python train.py --n_layer=16 --d_model=192 --n_head=6 --n_kv_head=6 --head_dim=32 --d_mlp=768 --vocab_size=2048 --activation="gelu" --norm="rmsnorm" --norm_place="pre" --norm_eps=1e-05 --positions="learned" --qk_norm=false --attn_scale=0.177 --bias="none" --tie_embeddings=true --parallel_block=false --init="normal" --init_std_qkv=0.0361 --init_std_o=0.00638 --init_std_up=0.0361 --init_std_down=0.00638 --init_out_by_depth=true --init_mimetic=0.7 --optimizer="soap_variant" --lr=0.00616 --beta1=0.95 --beta2=0.95 --weight_decay=0.087 --lr_head=0.00869 --grad_clip=1.0 --warmup_steps=200 --schedule="wsd" --decay_fraction=0.816 --decay_shape="linear" --final_lr_fraction=0.0 --batch_tokens=131072 --seq_len=1024 --doc_mask=true --train_tokens=378300000 --steps=2887 --dataset="wikipedia_en"
Each number is 500 + 50 x the weight over its row's rms, rounded and kept within 0 to 999. Layers, rows and columns count from 0. Numbers have three digits each. The size before them is the row's rms in percent of the matrix's.

# layer 5 attention query, 192x192, rms 0.199, rows 88-160, columns 0-191
107:484549492464505548491517464483404483501516521556416492569564560446581505523461507545399522462453558445443607510477503516490518505604476487567577559545519572498441401451525474407443512459556511516471495450507446503515612491475395491529524577449378540563467439514536495446427475496522525539556556462527545461460510522526595473448370472421520536616553501524540499551503494528524450499498554565487457495483559495512405553504472462451538554349525538586548506485529522423505493454505510460586408482472537481518569507533573478627494547454432482491544481509584413462538434527543475525
110:513423397519480493377437469474448595470529568498490513513403565483539493527523414553458573599561493470479445495553531528441501502506468517480507470497477533507509467409533427461455442506618504481479513467570417553458572462497393551390502483544435495524483505587575536534476510455447529453548374476542608537471488560497592410565531478482505444544558483517496487497537491483520394517463520474493510444502499469470546522543538513446512543397537495528508471468402491547502471514540555601462541465447481577472546518568471421418490551448498522533467538595549573418517389610512516458
099:476543405510582596450537519586522517551478469516481583480594494471464456447589457571461435414436553524508495498592486451509432544527504509550456544559528450469525502485505483426527574542581457570512527449489503578374529425474471539491428530487481531453490536544416510554509484561521616402532545463507491576564434505520388513535452505553506509487519493517564645434461512456526433538552558572414479528609532492487470449467530533582556471444503515567476449518439458496479464501424363473492456449480512538426451432413507481554541516536520420451581507533468510475474514449498528518
107:478524505452562546524548591413504573517568448469417429515488469420521508492547591501557554587422459487531522495494557562550406460488474573559415510563506487570510524581471387570534486476486438538458535458462443486460402424565557398573410416599464516527374458517484404529580527509513459500487531581525475462501458488519512625544492505502588437468515536509470494537548534476418554514538462505494488515495473498482501423550539500553558533517436512385494474547504445507572399453517511535452431495545446506433494483463480493513510491504426475567442525428537506496539410577451434550
102:484452456414453473538591605554530476511526513467456568554537455552527418544532404518434500549529416502564512462486489427555559467447506610569476441530546476462513520460492446534518510414512565467483456453527553584487502522496487480504521509467492473575536420513452463522562452403473502458464555552524507363479517473497460485471512480489568496475541511507616454426409612569422515435412503522462549562491405438474451461549564474481489619479440540500573517482490519550416490548426539519530465527523440476480522486447507450649558472469450439519405453513504521523602457501584570511
113:574540569522459472551514555454536493514587539583575535537482452560563518442554493457539560607518490437501474528419507482454494496592569508495486541516518468491580540517539426513466582477470461554551511506558538529402601497435522429509474433428550528621439577485523466457564430435487530565496544520475506516484525463535476513534568479526591537566493537542585409509400521537500515508501431407456458369503424464486527550510552547504431588488496527510509640542573512512534542470486452503465436530429418517514416472535536573504498445549479452458455395411510544501548405478524533518
103:489510476554413519481525488478451396564537496569518391506524488479482428524412430616527485517524503492498511498595498513515492409471477542469485458537543477479448439497489533487531505482470453499322495520426420507570529556350506528518545465473458596463503511465501511474516549469607436554573499539545488455523506537528582413504540557562488502541524489494508463541508591431490469554408469443543536393448522513466565496445532497387464507550525502476579455545595461474529429499548501543438453432508508440489491595520534521550534541452514480399608547392483525549523410557452471529
101:382520523414681532476583569458557468503550446592581509449520588504456577549451519547393475549489429533418553482530494492468442466497511529500493400538482514447474526474468483535542451447453446472414410464473500474430487548503476481439531468553534452535474556466495527496500537512448449409542497504522549520539428442463529550546529480523455487527484545536542567457535451495557546455429463513470554540504448430477548553443541452532601580560497517571381517554448444444506498470412406508473448528564459591538564574517424495399504553425503522459538517491598564547514525485475507492
101:442498583486460506445467489455460489540470525503507577527521503453505503414474429512511505558439564430537609398509458489581538485533578482484496380507501466578457418638404609532448512462534462525475528566470521489450526512479496520542505566590470548517450412545463458518541548427536487602538599569513513436558452454464494547499508523486506536434512479457582453491505482423554496440438550495520527530565481396575507568489449472547388493546536411463465549566570537539474448490512437605520509475499408432487533533448476542409458473473414525486503552503601444416499548495493535538
095:514482480441598517486488477500544486580381489504509495564621508548534511510473415531412599445544485434402439468588508544456543505519482480595475536578428458535575533506518514442395437480469439439582503470505542462516568499478510459550500483545554445433560469474514444564451532436511550542521498442457348574515441527583448477458503476524534531633585468488533573491521600495463487475517532561484558566506442470535524519465507534537574458512457410487475545414480584499513476451526484578475437514474472510523478432506348589505511514560444520461461553530535472484492459574523539478
106:455497499464471507420528561569463437439505494470532511551572516483484501527484520518551577636418556481478567460458535516590407469591423559549513611466480418501494478515534433430494510440518417535447498525589484539444581433538550475462564478535523435501437373545403482560500445507473471538498536472505536553565482530451469519516501562492516570533455468478455428539497492539507516492520522509454434546566483457489473479485464613491556553468506443482400487571493580500493499470588501437527478486596485431505467454516506479444523469472413570421527570576535501550481464519385349604
114:431495522520458457492461595435350547456430431522532487429567534496522544523492464470461617474524511540498500527388496503554353554489422480500495533583531517540499422517486554566461498510488548528525538533541431440526626474474489497402474492497559479473556525513514553537466522558488523545519504524612499479543490460520514388592581488491531453492539514466566444444504529479444383431479593456525541516454415491455523534481510403547475577516548509437553533496414453537554479434452494489448481447561532570501458437390481470516457610476501565601488426491474519484498532564548560495
099:556510470437456527443467479522624441536565579436547520579570398450533509460449503544509382556531518590446512557472498420568543467500447468437529451501470416438481490442451384502548467454451473510357536497555529489518575530523468463412514540476475478449505601560533532562496479533566458457579425509422509483461585460545516430492500484469507475554428535475449474496485529476563498458560480520562451426359548520473497504526488501416446621466480510522490462476485472535440546500552502586535521504530465550500486484572524536513438585493496523499555545565497388469480457464549493634
105:455445461520491557501516483438440525392502560586484489567517493482477548541510451525515519492524496482555456477481467514481380588569525450504569505524484557515496476578504500527474488467539467523491474585532485474522564479445536563432489564496518518450489496545525494490535532502462506585508486457560403447510513494515509481488560515539505410583512519533465418475491493509511402501595553431477567461458492554625467363402457387425463527470554514477468468573548532578554421518473617444554495607434442491581422514539421483635577489550473420494438499484371546534547510509471457422
106:530567459471472467535442540479365544487490365492461501448489614494485543561574524547541488425551583587524555611565470502492556477450513466466496509565422499487528481482561444511466460628494515464581465495616523542466498513479530478534548434500546542532476555447456508505537478416546400575439501486535475532428521476494540523519476546568529503534479500495455460460534502545461500559425541424474503562494414415430535542501479444383509521431358400540547525439489454440509480488515500393498479392446440492611539518489549496479506460501543431402470478500506462506473478547417511491
112:576467420529452462475412524542581463538524557516579512432549553609458571534458487486503519430479517538544503480483400540496564432419472447554547543500486573525516615409442440484548505526500531602543550452507520564515393440500590516503462456534478466499494608473463572487540561501534536405534475405355410439601529502494492446447490526528587512540483588483573501466420523543454552469546603516572495410530487532483430503472444484511546549523505481459427476485469520500554484507384406506461527490467490536518421465497531497521460483488488415438483501570515498498443452412510511473
105:529445489575518554532502527507451482541488511475447493485506439480615551515628539503529538474446530487516470521430548347452481444586472498484526546534522550522505425575452571590546587472486541474496430499474565475534485439509496474536430426444590465538488524448521512443402498596423406485454428605551503505457453493499479605498475506497505514476422502450513490419590510515465517507422584466470503469487480502492598528550532472482440474490469529569524369465472545538526582386416514507487412545481458472541521472484541460540479515481443505538483445585645538518510472388437498512
107:515471546434530506528491504507460405559524483585523467441465602499591468436415554541475513479420584448482476530472551504458590425419525458549504467610484558534540484476528538457559522488533514571545447422469471399483430453574620495594504465592534474548488518435506465450407512497447517502456498504524571467490451469475523520560501360630532396596460585467509508547573559418491522508575493478521449526487493530493441557516511426510477528453512428536535577455452564505503512525464437469531480589493496503454508515545513475441447453459463451444409436426571513485410532503503439530
102:516392584525450455443517528495474431455504549503506566513516555617473514533568537536510491484450438415532535557626478481469485432578516499544485459534529492475466503434495563439414534526483470493519478492482549501452433466486598403560538538498484529468458548466422520493499524558452488514502570499548602499567515515470526589422519443528556586423551457388513475584491464536562465508444570582452496562555526542425502603512490582433466484541483603580529457515380491500477543552450483466471499539481555448391454503648581463484525498571414501555549529446489489512495518457437511506
101:423561529491585535537570440508484435562428482453509507490501443519477464435432485488496452456495516465558512520387478515577484470498502444464400546522614511475508523648500536478512621471539496644456513586492525499508476524474491408517570491582502542477559546510510577502454526537504449429484464440506459496520525548521535433548449513479433442556533441584505487430528565582545439534465435462553468557576478526610426522540480512518432528461572487473483534531411529416560527520503422484502527579493432589428458433440509552458439457460491485476628478517526504504476543404567546556
105:609567520463542408448478524422555432497502458460485535525579564518502610437443446497436462471377578536413582506521502470456514428436539474517475435538615444539561549496441456498478476497549532505528564555518529568560492487449471499501541521508489476484586634589496552499505492498588420440554541536424489528508566428456462483496621399571542510510470583460538479505603449484480494552512475520498541428572493518465502534596528517534538503543543464524480487561382622465524480482472471484539495497550467434534421568604521530511487505527554462464475478474492586545502521459576524535
088:606475438489551442587450407472495518486544610507474454515488457549423470527556489438490433477511519467451412474476481565462501417468479515508498512479526512448585509490444564422566516499537494536532512503475451493495422497505395512508532533385510579467528489482568512442530608636499500523481472619474523502438453482531470409492390533512484496477498474468546452530553477400402500455495471515491554518610545510475550403464553512493506531512525442452494418495503440413456483520440460594531528469557568399485451545582542481562496469422553481541528374496445572411448456549532445469
096:504481504451424502580515523476463450596467386498403388506562467502449489472519499493533518529416516420452547465461539456433438493550548479554439527521480541499540508523451505488463496496607481481475480527450500546552543448477579462565449524493535438479449470439426423456523520422436435561502499624488577513522401556459520528498548474605491507629515531509554462438484533530418523503426486575458481583623412525576534561499558491539508473618469504525492516480515476559510426485391444472446488494490532475483564467482425451478597513466524571435457490490469543448587444424450558448
092:497497479582448547525426514547560583513559546461507509457445418518462610413540584531585531490391524530399494521520592483503467549629472457445512497506502523527449495494476594400505553480520457552479493428504580474543402422411568432581476454354553449503537595556571542511522539498529501565512434515452440473533413558494452490539517519517545387424503453412526464576556454501400458554488485519472581480526509495554507501514532512551457418490489560528556483476467529456566488520466530489440488515538538545402445523549552503508472478547532621476470424523480482501492488505483507558
106:535381465480502482528493450476531500548544495541527455508597508603503483436531503534569524428477571438472543482481552493526492524488511452543467545451430553451578440453524514489518606412556473513461477457501538489355497549517453501435465567395610479411501533535484479447487508519570564401481537440524445537488625468450438486495448463536428545558462494521526517472531461494562507562521505510431478469532495496554386460489482462509593553443540484502487464518506544576465487473555489379566457508647528456548470480518461547497515429494480510423484480575493565428500536489628363459
093:440524519550564430567489549444422499445470557464525423560481509518446510508504528513478422515504560457459526491555501488464505520471526543609538483423549426442464528552534508538519506516575599504508454486495519508586469591510475549545518540565571438522465477492499485499512536529480562460499425494491509466515549480530531487601391418511469463619610551437517602503461498490510529459485491589602474423508547556544495557516531449446478447501508559435557468516575568526516412507524580410528395512545500511429511498492453545440507519555333434451576494539608409459469583601480506462
092:487543556503559468570471483499517548469579584536521508468516478470513487496495603519530471517506479582520471544464498553454488456493541558527480509368482540522491525490484482479518504519591452542471552626592501582461510505476536636491556586374550427543514467489548452439557484547555539436476531445467547567571528440522508482413435487558424542504453491505475474526515440425561524495609547478501420527511473530566564457535470542607528467512520601444468474474485603492377535533477414414505483608514510519471529567617474516437551561592495558473552582486542510532520504531426534463
100:440455506450567432431525497491476521417337507471439584546492539537561519505443531519398599513466499475522454456587386486497473414479430545441506611496557571489549508509510538538480483607558487459485532529509542489402544546491372559494542495513492462597432523535449556507493567545429509553378601547530594597476488450407510485398545473555475506504535421522541463495481568600549513432486545433546483461501449452547460481563535483521513523536509502591510529476509576504449473459523494479480455472390517545508528514584427497482446469469499533493469450533453539522486546544505457509
099:439473548468611588473434426417452491514517485496496567449519465522523466587481508505551568453500580447514553518550454413489394495492488608423445559527456553495505549561513565519511560562520465550510482623487577371426535463539495437494535475577470554536385337374507515567516546516513478485505562547540524478500474434398568539571465388501570475583509512551555479614489547531537491473556539504567567529536472519474459523532439507545475446550458492544549522525502545509438520392516507522490541515518527447491521519476408477464416480501461504452478519502501499417484515473544474504
120:432483526485462537435566490595542490589434481487438539513460605507455417522444491471594372464517428581487361503451486432467629498503532503512394518496460508468544466563489456540545551551530518479406501494469463510416522564493568524529574481448562391449549483558477473502476462518486408498579461498489436541417470470467565475538474506455459545548381451571488459559525459556552503549510520494461459491575504520510494511584509559516501362533555512486467523568572506418528528502451551555401460493488510561518507483485549559538477515503527475409503513466437513560467481382419541521
089:389491433521479500458410531475588407472538446487475487517491524503429374534487503452477510475596533543557575416533498494479489493481508542422532501520533471556510512450464430536426499457403502406524493578411478529558488408405576419552595507499502603558440575529481538502458540476474468552496464401427513514469461451496462520471583564464479540487552545543430528465543461535515438516508453437457569522466411555504535506479523520527457450432476477556559502498559527487542479546439419496427451438406503549548403618626506502519542447502500512390540483450448412481507503450497483517
104:503514565450477514499544602536446479470505516567474469447493500555452466553540513483539466554469448572413512459530492495448439455434443482537449516425455500452509460418540530543515573443563419479477509475451467560555479516560557464495466565467528463534492593563423414545498457505512605452567363541516495505531497521553502474604521471616516443491400546419570530546425487490430423453497395488413450487512555508536640548554521539490471529522438551522551523557457471552502499574458501549435430574532536432520488480464553574577467493506502521575554569580550492522575566522557452423
098:598499478471447493583406469464504515492518579369538477432590471537535566525431466438389438474496443541568500442426470518522515573498511484474552454461568452502578496486528518473462583602543480594521410590556451509476466494524510481498553562518500441505590426469514485493472553505523525493436458486514456480435502502453448521468489403450482441504419410555512499470426443486509496504566527510531470540483581506484388479468527467436584435471492490476600441437526561565424529544453522497521599533548545500448486540542399571461530542546622395507545455486444534573522462486496532422
109:448603448531452493485453468533505483434492403463577575523448537537451454585553538516453421459567477540515483461500531578548554497482502491488484535573481530543515560462499437443515402537494576523543502488508537483515560501544564541458580425500544509570470499587488584519539416523422491505410528499477508540427525486641458556436462452652530428439411500551579539382519449531546533459466483547485501502469507473573427459477597503472491493539457487536468435504437512517548429551547524406527519510420438470508443460466501465521522458565539502502389533383540460567481525497552540606
111:492538547494579545495387494593565520394470475574512532456565592578590464554445506455494481381551479609595496525658487626476550399503506516538506437462486523506491515494535505503459458502459451550608538476542519476585583426529472437537514495424509496543505554475509551502586484494535492414409555518427515437537549424481521437416492530504541570562523528480594546541548480548528479500543477456535554431532448508476421454552552549554552459482502513566450496468424497418520441493533456397515560419493428519506479556491496475463500457477467461490553455485472504491478520548459529571
109:486524485495463473540512542504454536501555522614560496410459425492501484435444478450525486542539490471485456541498454515563395643506424494390502544529551567431509520509507540532507519560582502499458599579464421489473529523521409589550474397613520446477473466522501497558449436416533542500482532432533461495596520433597508548521490537374522496595508511445534535398482490450469454512511556509571488515515492490530575598419511479521473553530423534430446485476568507496533441570535504508546523446436401434523534473446462491570448548504452536536557538597401471538463476473554526445
106:465483515477448484425517487532494523514521379438535512467489548488552596392464498516515513429464417437433546419489534560494481491476484523486561538463397418521488470540375512455459505536514464537504477496457582517503496476529478430449537587509463518609436470544469467524496455504537405513491563414484394453418582543491540509371628509411509384467529494436520492494499422437515407513490462401493459491511487490536562513461473456504435538441417443525464468458470474533505420432522615500478552515497526469528567538554481558435540479439481602448511543525512493485458622515579474514
112:519563507502456432507527494539570501507527451442540451512479533516566497455507399545477589485497489553447498516573475454491532492390561617440426448490430469493449481516482439490438476471435467476512535475454596473466483598529424467491482538464559481538489476473414440581496498464512419543445511480403527567458447462543553480519457485576524406552527467449450593504507499452474509485428521372571515598548500479486525553561438450581615503512491454528425597487537437530478447417536540463439521389479486444664534491495448536482461579511532497505494483477589431526440424434487481465
106:566429466511529591557523466372530523519450624480443431444517517561551459533517515509493443481545507347496466505421562489491479411415516420477439535467442513608496449472486517576489529428517461503550552580471480391449482412503412458546477527488464546473520480528445471521491576515557516486466503545401449505550475507503380521535571462456547486571481562560504447531552496501518515481511457531541600570516476575532450497515569523532511420572559525539545511560548572494518518401460497563500481546434472408520543491454493552520561551496565541423456464541558628448511508573454498457
089:602506590605573480466468532425517486453458525492519392438526587474502369371449478550583542554499444404543538489568503530480497508543556470481485485529471452483519521410451610486508487471478534517581525496524561538497525557479447510476424415490489528513482509491589500389520519503518521469500459477515530555487513453543460485545505441417518551456492512516494463532439402509475451460530589494549450576570489436453451533500516510551458486386407561512500454524431491494492457478552498509554488458518487378454463599463487585446583587462544527447506466483657532476471546460500424568
102:661484448555509461485588478422473565491497464526431447553513431483522604432484478468490476432555442524501462492536505432450460580459517471520545583400424441401407510552476612519456469517472451536522610620514540595448521521457472435480538545517539577518437517455482556536520503508431552479593524404537424454459526521506549542478518474418431540515485382459446503462461509474515485544574426556520607494519470464523466546489512447466455526566404464483501542520553568442479526482492485462544547502522482496594500502488454510500507529591551500501431511546448528548436568465487414435
095:575505545522551498444511506516499566557452513498426549591444526521437517557547615431566569445455533509529468505484551426487607416507529507546464511499514446552564457434499560492511436476517505469546439422486595459416490528572541510569396538402556449500579469509466478448553549560486487561476478548462438560468558502545442567630538473515565398513412464509482506488588520443475528539443435540529551483443466510484585467464559551555468470527505602459469532489547523581484508478466556578466411521559474489480530480546539513535419493463512543529397537442623533527485382501476481472
078:589565446485429473473446464492566563493513533573480476497517524574550538596531514498495448451440454516498476466498528443413504468491439505558492482428398641489457576426397419507551445469460524488565446406484501440596519481502488459502543540496468441388540553446541607442441629482425522442503509480463495471467440457523507451620487541506608512458575474544541532503510517433494513427524468471528509383453525575503574496443525466512538476521533493462501492482587403487594495490413468518415530426387500470518507503532446445515527493507548470518545517546510478493481492441391498562
093:628517466511545395494539491523454486485510475601560432540538429495595533496464449527499386418526490463512507521515465565493506557500543544437510518388469563513567487425514418492466451504468460470570499492514480494586441518463494454416443537518476483525495447437538524477529465462551506406592505448531499443458415511434561543487555429559600551543448366477535540550498404505579557460538497522562531529486510461571472488494529472449457515551513544498512570473486512482499551647540528437485460462523545589554548575514518472470433452436474541531401377482452485495406458591460448470
086:595477468556438517538543491471519556490632412542498534424525465582446596451420517503504501508521590519487496492533467599497471523437510549495620492509512559502454557478427497542462496576547509568567607512513563582555414501481560530555441512456521482411482520434451459473539534587515562542514541417522580466541482499536531549479527516430534587436556474468533551478432527426506511457548488506591490501463510469535414522526530435564513545487511531538437448496553560520425576562399458484546651525491541464521471513533493412518487434488595505617476483446536476461505514509437461408
085:535448513595637583548481488588511435455501555546525431416456570518491462532455557466511527398555534510435467466467469496498497533484457524571502532582533517492479561578487443459516536385608553511416372435500484390621519480580497482531523472463499547464554504496510454507484535484522494500514486526373454475525516515506606508497449573618535519479505530513515479497476515501507475574499507381520453477452521584519539481456465480524520548472567516443516460565413524448545499429552501412437428544536449434441502439561559521442509486521447568355522478534503575496543489454466547509
086:447514502540485529420471576428483473517453430569457477450607594431464475518457415457603493576457525565440543503493485508515484458543461566546498492493560558464531477494454480473509528490591486452429468493487465523484484548550454483483483532547558504332507571471567455440540570502447441506482518492502519550578507505511500576584662579529505558593442449535459552550440515471558550470454469468452388446502482483471571536471456560572583529431486501570462525539625527557476469533504527521451451509476470463397532472515492575378489496466510546397556541479461470557498537447444468514
094:556553534563397519483461460472543415476533501514454423399455575477518528585575583523550583489384405493476531477532557407502567517476499464485430410465448546538505532448495485548532480470501448436529431342385523427541451562460431525467421546518489540465522480477466415533560501519505455550495517491445435499421537605550492505521473546466476438522424472501496502566530577547475550495487494391489499538476486437474574554483444533559510483440449459468467365497492388529522524460519537511442541512459510485515507475399511521495537573512545521498412559528534526462531466471375538456
095:431585559501490475485574489528488468549499433499432451474456453473504388565533546484490430556486562545510523513471417514531546444459466477418426541551451531503541362552416493503563553511531549436449438481498592451577523564473550477509515492582450516426556552473453395502487493577554462489516539507580469612454456455475494459531484525568514442367486561467540541353523559513492431470467511454482425482545456466552553521415509491525534461490511502556454479489499524548473472504556474547528518460534506460517538470387514540426425472516434505494492519463520438569405503478516443680
087:550423479491481518451495522457513453557466575438540450471524529478492440547490513453511594526544479524503521460608412435556555600477525430559453440375529530386605521415534515626456509500504569459510430544522469504489539455591472538502509520484480449441505384481472389493500507503502490503537442543467476497622491473542472474492497458490476573472464426615409531478464456513530528521516470561568508480459396402531491555500515601489557419539509589411480482511457535487486436472518488553542506555527469439547559448447482501500590471588490472507437514482500494413533445584404513550
090:501484481476432445499473572420505525528466443506493565505486568489533542434537512465462499440507475476517495444438487504513542444434502457473494529522544545532529392539425540549498427525476507559518561578521547474416584441459497480458583583580451530520486485476366466498471494528657463531477635514442496459450534445377517466505641507393432513550486532544491437496558501479507486530499495436498478475587468536450517569601420476586492514464443493448438554562507495589547545442533460581550481420540471513581546511556484489514472511453485579387422488520444575505480532445520430497
086:488565602472525486531557549522558454436487426365456519556501513507480468497518461501576422424569537479457461505539493523499577530463472466497461468649531480437534528522483426514446398487478515492490520566487574605523537495503493448586517432417481425515521474549493513567412459495461434530550481483420566492492460463581525519476406484457557527500508425514493518519565473553499557425446529574463523574437490540503515499547500431443407481416528500482487508522448577367481567610573524519493542471519413504523499573602522618452432485539520500448470507528501424449465453540553562587
094:514533461393592512560531522549524492476463429529507469492508562499593381549450503499585509503454513540512465497398484483547508476461563519512385536522395495455414570509491474500506471547548491568491403486470500524428545595523518490487525531487510421576584466524514466492495497523532413501481488504485436539481600440488536402474497452429504493480481495691399572482564466435467476497526497357455478462559470465483521493429531554552548492466484524513486455509506531514598479422473505522443478434511450518483507473537558452490511585423527544496586566514627487539464549487423482626
094:582503459481516473377507431471568462594479551518514446543517502437494624501484459449568508521370583481402500548551587416526477492518446499499524495547482477566553513443445495499490475483486425504420440516454466539539486527455468517510521505529568481530520521662467469536432587451469469449530550491453427543551484498470478383572597478520592449583490487471419433514577535510489470520525501510564493496536477489549548480553514476470547452453560430542445477590503505428508513471484562498430538550541475482583425480541463475486598407491585518474479506558598546472503433476607423444
098:410379466542552519496520566638473418484403389442524532494512497539440567422359460528473521414491521487606559587542485522505441476422504542508526569514499507512497499543549558543488528556547534562569517576484530576464456491520479446477519496522474532567447499437486514585533469438431550496478574507623573537536435513468595478456440478540481593545486424490493477473529522486510552509543473467504559524484490379407497520510536526547473543509433453516425542533452510465466467480519461472450469352548488545576500489473398572461491470555442478504564496475541473471555537493410543518
082:469514544445571443488535385516487532469551496583435556479531465456458530476459444554521538489551557528540521486525454552454371515434483486587492491429463567556497527478396518466478507475527469507566501637478522427519428473416460463546429504524407563577374481511554539469543471447592544547447495533424568491538462505489446516494435568526551517448453429466475420462461481507446605389466511455474514536538487522494413549454589430493447465507538516524497516517455489495392464535504485554450519410457408492423499502523433564455453521521526495482479486475512497334398492515518485446
090:408551390450486505518541515500449542487447468527473580484411600500471455521439524529450492471541447489501488543517531497503518597501592446384495559546498550483546427492531504474550501526497561546523551456543491501426478513466624572434618536486445594426518493514488529468474507492476523467487570421555478452486478528572532498425584504469546474508505440472416526446525430523539440543493590494522566494484483387600525449482556500505428550453612488394501568453447435525494517479450533414459475541410490512443508566465416473539482456534476390499519545411464438549442542570449446576
097:540456588379500456460478431515567505544471517491544506523581497470512517419396508528571487516469429452474537528540519506547416578499442532394532470538503554577485444413502477458464489487491494561517514463493537517584472430554529362453401463428451500537479425500524556512580635464421464519512530461498557455574499391506480556507506630512503503500444549411483553500496477486415397428514508506551505488494521439525510602508524555534459524532481510608503522497449543513462440597553487482516509422566513542565507543577479448509472550504556497612492425571482477548388508476519495523
083:491540501566443525465485555504511525581472510525492558509598497547576494567573495452456554444540527573593433391452505532514503464533483517478344525436487503546542527471542508453434511488422389473490459439556536542456506497527438562541560431477457546500635493407508481529540465425536465493542475483494469550532443501450408444431436566441543501488414518502507383497460509483494552469426527483506507465524446539584507395568465501522533581455468530427542483506478439481577487458581424509513532478442552510572520506451571575517435512506594555502478499541466491527490401608604509579
089:502509519484512467512407519497534504474488501484563486495525420500585486503425566563455437445485528504497616526460537653492573492467507489497560450448353499503458531489540498439518616564581479485466531543643457477439521488509466548527494528518466452463465455460544529508389518578555542547478560452611485492529450520482522559504428485500483511615542418434454487443452500578514570410528530506453512544459537518457497470456477465551566507639519525487544446557555535541427468502522449409541606482582487541566515508536536526437508498422465467540537540505533446507519456617587547469
092:624444524522432431472522524543550412505539533462480423530547404529467546580529554525375520507496542469440548445558456540413556462635593424513514445494500525528524513363481409372537509510498463453509495410483566534476427457481504537634505556467577463448514522543464486469470465449459529490529481400394482513388496558505507471487491500394542457454527535570522571547523462451491528470505568505546411486496480565523465528492515481502512465516491545481497546508524518436595548565479546483538510527557468494535464560581482507590514482469568503525422476488520531454473467409397472466
100:478511492442572509480658477469449450517493434505444482463436534466529467444482513478476551503506537465598466559543452534450444555524492501449439454507482513386597484546588510572461544531497459470480520594513448534458467556501495490604520494562413603496458433400527546495507448473443446539484589486619577523489482569530653577488541519484438497487565467515476654437517503578569477528438437434527531482555553446517487581560535503529396587496465502428478536514481519449536542554481467468495467463487503557472507453542490541467423450483471478578531525469586492515441519526497589535
098:580456478509490504421432540510507462495486582523451465509591471518422589470509581452520493474495477464599579511564535452522501544588612444553492468490420486581493483463487543496556475532462527606441554502592550525555380529496516488584534376500488595421471398505462535462567547496604571449504458501432464477496514478454471559483457423515566507498514520479491513528467542501499507498583484500503534474446535472403420414466452525498568440448478524522454500524467514477563603453379576551606551455448486524608454491581499529522586469581555488498438475532446515466514529465469472484
086:489550479470489468513408610540351615420579495517512526500493504532480500496474465536481538460574479423564509602492410552497407485535454445462420456513565519513499458439470465510482497563453437404482481519469433604463531537524386590508515562413510436437521422451505557465590500512481465457434485430531514543545553486487561497426460559478549610415511443510535610512516491488451518483451524444510509510541505499529504470548413437470511490525493518477539532467576483425362584551505473511469481424526465458456434507499511505553511453520419573586598583486478497510556470533454492485
087:460524394597495593515557451398484552462481492513499476517472584525423392521590559456454611547529472518517463517498461538512555523568524500576548471525462461554552409517549607527495443460475498521492517401460487498504522569539446548487570543382522561516468540533532502473572579527564631532484420509524404511435497502548521483494465490541447507437400549538594513496501506557476426546489498505507406510603494456551465468507532520467483506493575487493571586531456494533502578543443464479427442531404573598460481482554542535478481503553568532516449602527532408471515554478555536533
098:464462540488383565448455518523438451512444379462495573550432567450516470384448533543447421498546414465513581445425489490611489470471533430455511497510487516430446386530485504602519535558511579464406518558436529548522469574452589551453427496597460497535523488544429566547450468477475470482522468447499531448511495508532491541506636512523492539451521418468475509428556519571570510566523479442426487576443512499490471558502555508438427464520471479478519541518521445494458513486513499526522543492518447572505560481430515488500445476356456517401387549448430461540490575500527471472
080:533545518521526493556509566472508426495463547493467485532466478539576478512545527508454551492449435461512492453509533534491622546510411519581475491555554445525503578567576516432515426593501541495515476502468453448507535495568655513504571523466544476585499461526506547398407554513541577534412504451534486523537379515498538407572520552540517514411559494516507513440491529508540500493514633468499545544469530474527505434484446499502503442544493569492510499505522461478475593405452493475516499481466513524568439466384512371453531490526521480539587517442383491616502439440351547439
080:533547523519422448455489546549499427521482543517427521467520484520445484502498545489544478425537463546478459456477513476499560465479553533461467581474603517565473527529470512418477525415575530541545626523479535460577509442353576459426530506491624441499631510474468491411534510458493454460464539562488466541453529426456522483544433464493579526435469570533571430520428423381515500414434554427464477485572444509563595484479529553574471572670512531482479486484465563514503431482466491466441484471496478556553494574487525481512455555437503515534552511510514587470526409499467496430
092:525447454443596513485482495542434589483470508561444477555520419420408515428501510520537438479603464511540463461464528472469538512552483448556505472584511474452547566395472533447459491580568494507527439509516584523473515529515503539547541543418579505476456444565446449441559510526514511429476526508581547493430524464453518466470500575501473554483384508474399516621534488482444506571575528538443508432551559516566500458505586367426449533471514566497476402489497450478453464473365581401618480475473573510491522583529456517520531486552570487507455499515481477546453527477605463501
079:456503466537591433532496532527528441608490527579492513498570406543552515465412572539488496581433473455557513458458500531503557548511454519543528428493533440486481538557557507481409500535600415586518506573543438514540436356518537483552460512587428413559538511395493425482430633510557599547536566479514552461582492474486491527536487442513519527478589565411549438516439500432491535571505503508518460557582508629550475501509571488531514518585495457462519500503501459527502426466540503473535464447481487523432488440503491471501388455475433496512459441601472437488456472529491483434
093:370462490427529543446483479512485438402508526527524539534549498509478509442454530535426525393513540466570563459562444474560548440500553503480637496462492460480460524480527498548522482560482532511466487577502422560522566469483474475508499435554458610500436581427475537464547569470498555534426559471556504510492488518409567474360540588490526580536535468490486437421448483477604462535429520416497491468449517377516428453490486443463422550525440527487428494514483524591465541510576546461605586466456491597510528483545497524546491531498444411559543500455387463522563482511533546529
095:651534429463531426471480419448476516510378593490534453415487551548502597460416393446567429495433478514539540536549439509480518547459456502453548538472481534538506491491634481485484522519483397521531559556528542487526583473465502528448414441544506573517549556516456433513571523461505493514426519470430543481506578495572526395463501508566477506437459561445512471434437503413493461509465491436475500550465533559498497509476549592502541530557493426545502490474511446447542557537525544433511593523483366451535512511522492543409529529395507456403499483483410499539557471468487526400
087:562408505445573489475547436511454437465431592578452432519454540512501484515579501494562552479520527489623467466540490493578433524561507493573377496415538533547567401495610599495544493435508420543502441558471594599477480521438456491432582455383508547526507474513420419469536494469505548482491531538495548435527517419454480520549533524570521505497482519453417519501582497523485453534438466440499501458506530499522511555511538602478468490487565534566566421533508427516556575506514462550498567517475509537409545553479403514443497578567570482474513461395575487548546477500552442463